From a checkpoint of a small transformer trained on Wikipedia: vocabulary 512.
Each number is 500 + 50 x the weight over its row's rms, rounded and kept within 0 to 999. Layers, rows and columns count from 0. Numbers have three digits each. The size before them is the row's rms in percent of the matrix's.

# k: layer 15 attention key, 256x256, rms 0.137, rows 225-255, columns 64-127
# q: layer 15 attention query, 256x256, rms 0.134, rows 226-255, columns 64-127
# v: layer 15 attention value, 256x256, rms 0.136, rows 192-207, columns 64-127
# o: layer 15 attention output (transposed), 256x256, rms 0.123, rows 192-207, columns 64-127
k225 096:414510428571524583501535470496524527432453421505443502601475464481392447506510494413445508542503492477475544488481600571622502476575542427516507517533458466478484508525668594530437477467516413
q226 099:504389643464446521427441487445429464430476533525512499584397508480464539554453486550493498487500485566479435418589518562488511452485473503524409472452461549528388572595477548566512366502491485
k226 097:590444498519480565552558447461402452574438401503462557531474448568489554490485455409549456422516600564512470390674519514539523521558462475561370536536549547547449467693505475539461555480510436
q227 099:559488650419495485571452574486554449452474590585585585517467391495554499590491498507499470553403590388514445429562445502399456498470463477487541445536446596533532536487495470531489488509442460
k227 096:487552436501501452520455514517403501494452540526587479524512387513556463531471402493495549432443620479499532492449435549536445544644494479548497429512433488667465537512533467473436524504480521
q228 112:477550493530456570393491519555546580495441541576538486500480505430494466439551461496523575516539493423511501572460551555459528505537453349550502603491457561515454500533544456586492520580527421
k228 112:462515447453461538375429512526502567461483560462507585513468529541486471506501520556492567474529536427493503564472473537526478447432489450518503469463491561508484525496569483508448469543387517
q229 098:488443463468626478493490537474458520583563471467539452547458513462566505452538566425582469481507470578472488477466525554398481507559408575421447518502509587476503502613475451531453534434537477
k229 102:545433469461482455471554526534422538447546500408428526519541442481448616443482531467460474523625447478535467454511453460498516471543563424393469616562558585499529438528476519545474538559547476
q230 101:411483551569544414419418411532571494502529510559493502464545433551559517575460578490521535547500452535554519560507403517444512440477547503551465544486486499440491434597599491619556459542612470
k230 095:512471506524399468489410488572499470542509554538480512486583504515565533563522585564516510502516489460605551491498586479460552468652518503555597525460527404415398531472443563646596543421525495
q231 098:537483520467430503496478460454556544440386411567489555500473535499605451470477451479568519500471504505552466475501572461557528519509588577515511481482471492568482509541464514475531424515505490
k231 100:522501504525482502538541493521508466421402492523460478497511573460585576538567444449496498460465494566438478563541556564540494469524559490476507446506479468567514549416540492451490508520437557
q232 103:528507582393529402444500534547465497444515415412427432489430576558484503477424414452528501447463460532500585498477578489464566429578626489525539474470528484559550533515496463415562469504461487
k232 102:510521531492393424537447442514559500409521524525450491547416517573447498497478477595480486438491453506437463503557517487548496453536589524462444460410543395518532525406429488503527370516412500
q233 106:561525459535505603427510462537537485468481482464551492409438406528484510590529474500444444491496510452490448473456473535575456517518525533541487450523517497522429483449573572427390538479571519
k233 103:553528592533526534443526597578512504510510486425431529445513566540549492491558442474473528525503569465516529448501396449525401517458532529517583511432445484600407437489481565481380485525545494
q234 104:507447529460514511475560488484455469455525500537559536514419449561369517379503513524509537487463431529460519479420470475521462467502478549562488540510542472503514552501430472508443611412357588
k234 100:435575486494550529520463476465505516534488495502544511511500488474473510460556495518387467521505378484514441411418503470475516466497400504574526500470525542464451486412364530483456430426403460
q235 103:521395449446491426488523573457475512379530543381437514515525484574428550534574462376462506453561536507499559441494569510462537512405498519496424447445538555521560513448537513500534515420508425
k235 102:489515484441475514480565496478522439404576526475456437507512529604530431525549409434461490455535512494519565453416480499549441449488468506449510467533359534437486462469478529568510471531499387
q236 102:529541514516519514436458523444490467463428430574490434454481544516521549617458433470354493499441659412588535416537540541534524480523476545421452607494470462491507568497516531573481440457439606
k236 101:557497595430527504485475491458545496488550472549483483485523587510532505564450428514517601499486569532549507420486469475429510560458595445540468606500409423472464494546587539546500463514484549
q237 097:438398470448507496520508485575546552480579518606544436466475545467527454527478423460543458497486480474553495465482495449451575600450499518480485499439556448471480546425524528504555423501563485
k237 094:502497508485540466502439481525527548443587555444484548472497450494550445581540438530537397421514444464554560498514564485550483485510581520467502589624493465503468584484555516435463506514489414
q238 100:501496535515436536651485475526502520572594579459545479426520483501480544480544497509549523585532502488562525465531438516513519470465594394496488529487590593558596498474480556469439462410503444
k238 099:454477460526504567538528606377429543471522540549503535471583491498536469537499537484585436527476438420554521457497447472527391463578465443543431570533513533573483437461452520449469398493498421
q239 103:580517550461461467478403469567570538527532475506587419511583528474463593420525464619478480517543493483385496565537423446452494521549551513413541569442546506518551434505483494449450482492487517
k239 101:475498538522466572522435534568550461498527480498509460550549508521543504458485599527546545469496458531421472506508462480453494504542466522423506519424472501484506444488509355536545536474471569
q240 102:524483531488476459452561452506422485555617508505421500508459523461403607560485514473496454522516467424587552475482481459522430409544566507421444522526475529482485548510528459494477535431505490
k240 101:533480500475525511468450497472513479529587433519442467470431582526477598535486504525473546522540512556540424456467501433402480433460491537405448517472447539536364509505436564458531432499521483
q241 107:423509419459466556512557522487502523447534538474480463532477426475448454468561505502459535385530543489469552531490476509505485468548447571573605484528475454555495532584537495478499469630436470
k241 104:432441435440469519500648628497511551491556576504460411488439441492479452497493578528507550477515529480526527470514338497454494513460489598663538426463521514566494551504557423516517456520422461
q242 104:513572536436561419564500593457578518505602479481463366575446493476563533573460444533505521610452394498496570514490557547525564547585528471455623496469435532537495557503430469430539608512426611
k242 108:422540519476529510473543435428483502555608435542469508571360449468608537468582443415550527545452427504451486527459564629515506533533546466472538471367499411554502503540465512515519509467534463
q243 104:589462489483463620528493432570523483516435523476537485455462596535424538478559529590387408518519501529534613551519414440478524458528450525508529515495502418541571586472473452515452519483463413
k243 110:524521483450504647515474487523571470538493464530493441495424501492472522460565508566414500512423574574555497447510488474496591434607462547474404453517573459498548554520479567512440452476501428
q244 102:501478542533507507421581497516540372497543494506489532459520539553485538505475593487485439524503477513457501588416503532496520469545451518410454547543494469453433513448399454480486486528599539
k244 102:517502543512454454559448487537502546405514500422448517501532498478483516462476524499485530507490569531404517590405509543481509490533432513482516565545515537445504453463383460486527500543587477
q245 105:481381525590546393502484432458502525557426504599527434581493544472514500520579473560480432501455521449499526395541511431505531435520547536482477491460564464495544547549504515537583515523458512
k245 103:563461444425512479502535486582473519521494496547498465486517471507445495528511499551554412457432530559563579420521450494538491374601534472511508515481547426502542515563563428562355496511476485
q246 105:522562495519511473528551509513491517520399525523535458469561468528629509563440505565475530519419522494515461482506573516457509476483493596449554517490482530465543526528474609537486422443486527
k246 103:534502511448589417439449546561462440545499456472504535539518485472546527467389494556461446526381527520544451504552475514518515549424524562550445504451465458470592536493459422544538501465489528
q247 102:489520425519457546457482526595470555477556471492460437488472449589482502466482488644439568415521436473489548529570474628448453467540483414552498493546421570536387561500463412522521403462507444
k247 108:477427552540488502538413501609547543505605502408508439484444446533481399445538521520506501524546424569532519500627465537444449500516493406490452528488466547462476498481508495554567472457490532
q248 111:419446553482533500554528477487562420505501548497542542492574453517451526515455525545528496454453371521464458482479521513546481463552521537425548429560442514499543518474452495615438491614480388
k248 106:486519437399521512515528521474513470568531463511471529585502426463382442549397532513481464472494452515447449448470422534576403420565437509448618438557494490539450554492518486535539536488552462
q249 101:443476441507571411406637519513609475549463399496477567448427492486495521576484414557521469555569468457478523424430426544514460477476555515478506483587459454481557511540548478543495570545422516
k249 106:399454491510642533516493546515601530567515453488481595442474550471598543529460505458597485571530515484576541495485435469475605514472496541527517613465495525518510587508555566511529532549422488
q250 098:502429511532453493489487500518525432482544528544533543476501509422525456489473497539541544464503507387439458410587526562480489402506485447463529556496450476533491496506552499661519578540483513
k250 097:478447551458481509525514512514541488483596489446446440472493500534508492507471470498522492531586500371449596453568578533491483494551406482470511479462417460552550476483518568598479538468494548
q251 107:485540528449480567557447475507429529516463486527484449467514463449547476490463532495499562590510473430480485446514575531532495453560478509449488473486619539503458494433510483375494467516511522
k251 107:465509514441523559506547401597531485538539542485582496439468436546533441473512564467552545533548443508414472429530554500451498534522446631505495508570579518525420524487567475437480589458497550
q252 106:459506492498480496503431474587497392481436418454413546547438475528456455473452484499435522522556527458534601479432516470455499560561498454500557511523478401532526534462506537506543440478428590
k252 102:480534461512440555529441504482570520452610503453447529535439499442416429379373443414594568563490548467516579472430415579493485498598501511512564500488597517574562476480536535485505528527467424
q253 099:455407421389532489450582517589522511531567437434556520498536553562452480462511580500578503478552450601510451442555474525528503463399504492526465540538524539477548498502547442553505520533504516
k253 097:474543462576562407467568449543551527536585457525507488527468506534481501542491539453496467519526523545451577553532566546570490436493548433481584573462500582453517520469455437513493530624553501
q254 098:489494555618598495483518491503440412597445366478381556431474513517531521428494558430482493554451434559624479510541392615548483561463500523482564544438518460507417490493460533544534517444455601
k254 099:498538506641536519512457447551507498536437417424518534434515496508517616408463542565557381511469610440543582449587489517562475497512567554475604482475408483461438398454487540510549474520573520
q255 100:498522498450533560432500566512454518499527494467467485481542469496513439471417578488498510549548442470552562507462454481522474491587544457506434436517579539454578486534457491592512409531454482
k255 101:456443491412547538494447442428511459526415459430568593473464367535415532449481512430521494434542517416589513456432526490438545521523416515436508438458591565519607496502391558555526475511440354
v192 103:460531535462367536380536495488461463457521498424466382414440503533423513487541473423630410489440506419450570505458455345473439539522502476419620520534420569428463451444589527428539449531530504
o192 100:499457479488499537522472432476534509557492503487496617528446508464563527471461407553516484530374469654482422589557521468440505500509578545562510458428517457537588462592472456488447504505475490
v193 101:493484352551602521493424461507509478552546469533523600554454450523543505540554530580521521507508455521551411558510573463495423555484578420622503490501568537532446482513555490470512528585495495
o193 098:573537524428540580510533549440523527428587567477452432480582544565418395529591484486437440484530533563430670547550536472565485519517509558456475532475545445504423454495522548529459551411567477
v194 090:494479511482556433553465598465459546565451542533556457596462562460496491534594492533564563514559537609435506489588465490581584542571567419512485548602516463447456575424468515570487450405511557
o194 096:467512536499489459494535427568423485461507485474508500501524514572501575590467577524433496563483480528482492578495507554412491444599493537467429456484522524495542511472508412480502494530464423
v195 100:638435451561520434517410486497454456536536503444408525497434438543430506444491546550563514470430407462461478467543555467458467518447493536518587427498451505518497490521461417491500489571537494
o195 103:415494531483548515479599455473618510473539545419555462564577526426461483522394453449485473564556499534461535484492454522553444482453595435522426529557597560507591517460534476535409451414465523
v196 093:384514493437573539518530515535436446384498440545482487393516566452522515566629581432513490534481446532535544485545595462467506556528527442569512455471582542497540494425485581495505560514561582
o196 093:487434483646481517483513489507533459454511459522463428549521421528436395488519481520456465484508524517483572454541475577482485458488437508557522481414547421467500499547478551558543398519489508
v197 102:504459501550517424412504544465490486497457510427492532427496498544544446495512479471534575473565451476557521433485531462677535540373517445524490409552612470559460522433473531502520461504580507
o197 100:566537573538502554522460424538525529455452453485454472589532547488479480431477626436466475474477491456471503565541493548386530465544480508487581446450392421476478505465436507503489581493424471
v198 094:526497518526470421451522503553495411388440512529541456471543501454444514525515439493549455445545486484503492538509522418552470545452453466482424504485569446457494398597502480476441469514578371
o198 095:574499503540495452590529553491514515531409438587565507491427501532484500560501448569380461564419479455524544539614486484562586455516543472504586377505475564477488595452476588517563506472403497
v199 100:512464448561540534438512432479591571528496475473469503464446489464515506478524622526478590549464570486542458504425524460433650506538424531460506503440590575422428503422471479470415569438432464
o199 095:451531495544492496496515510629556472446481470442554421557516483518589449502512488511537486555525517412425619467431503446521464449493439519455500523577544488559543388480562493572477423548538527
v200 101:509439524538505566479593505507528471541586440514449491523444474432595453535456563511498430409458509402486430562418517484460493577477542571476525527495605494637519468481499502477496513451439538
o200 098:474510491458457460505524518493476486510510476501497517438500432505455462416501479575450521516510527573474539498483532458466521478515407451482509484469478447531584472531470486571502522472474580
v201 101:539563547546449449429400513547477486407541491446489515506494504523510518563529503460490479508492417469534466527575411458591519452466465464494496445492493540474521444528499516558566469512501497
o201 099:465424465552545575529445604549357573440444488541495459583538536513493539456462511538455482506446498483545534452476487553505548476453511507502465454490503501511469506426520656465390499510594494
v202 099:433449469501571560544454510480509517439512520508427505458495450393592443551547569560514516506401511459531442481517504474534498519467427474586439530544543531549370487564366536514517527466450572
o202 095:500604488413434565497566552567552506452527375579480535469465537522448440514508479507495535542544530532427496454526536524445508461510458524461518559532508439539613575508546453496398453666511426
v203 101:500542499533525402537469559573559561509549524555463486488459511557448474493412555523567513471523450444500558509536519545563562559516453526473529501418534508507529462491470534590502511445553420
o203 097:470461595503509546494499567558572511435391474517517510545503505455429520474569486485433528472494521492530409504495496586483530452380392498460443591535547387538534556443543530548644504523485610
v204 097:572483482517470442487428556488485514468525533452519470528460559659420465381416417552434480479539463592459500580587494434480546483430464468478410570474536448420550515499508517581412489514510467
o204 096:513488538484673489487449531445400531457414440460451494525530423431459485423511508438496514487572556453531411456512482600521445477525474412542440517565460523458453450462390509591468513481480527
v205 103:471571504464505492509540502550443582583540527541465487515471586549448541471475507462503590404519582580509426586455468472513447558464586463470561500604538445457541431459586548459514595437471530
o205 103:519479569450564427479472562607454502433501520458525442472488480491501503494606539545549384463508446584470543496513439541542550453539517527458478571437468524482570460524463506424495518509492466
v206 098:561467475423508489404527547417555506458483504479501577427528461454507428553556489464455516511515500535495580466596542521577523472436563562489472417541482515556593502528513455523454527481463452
o206 098:552497464490519478474446444537566487484483368457623440568511371536448492519471544530472557492456571573534508498548428468469527545527577484437529557521508496469461481466494577531590483491548472
v207 101:496525521464598512454489506346470489467442403483499502513460473461560487371510494549510540459497615402543463506553531468453538539481549494504411555471485368508511503494379578413442493538467463
o207 106:487555478575494501481474435586490417547536430536498547488542566515416473485536479398524502562621498524602508570507440380539419585504490461516518486561488571451458527471496455491536516423572593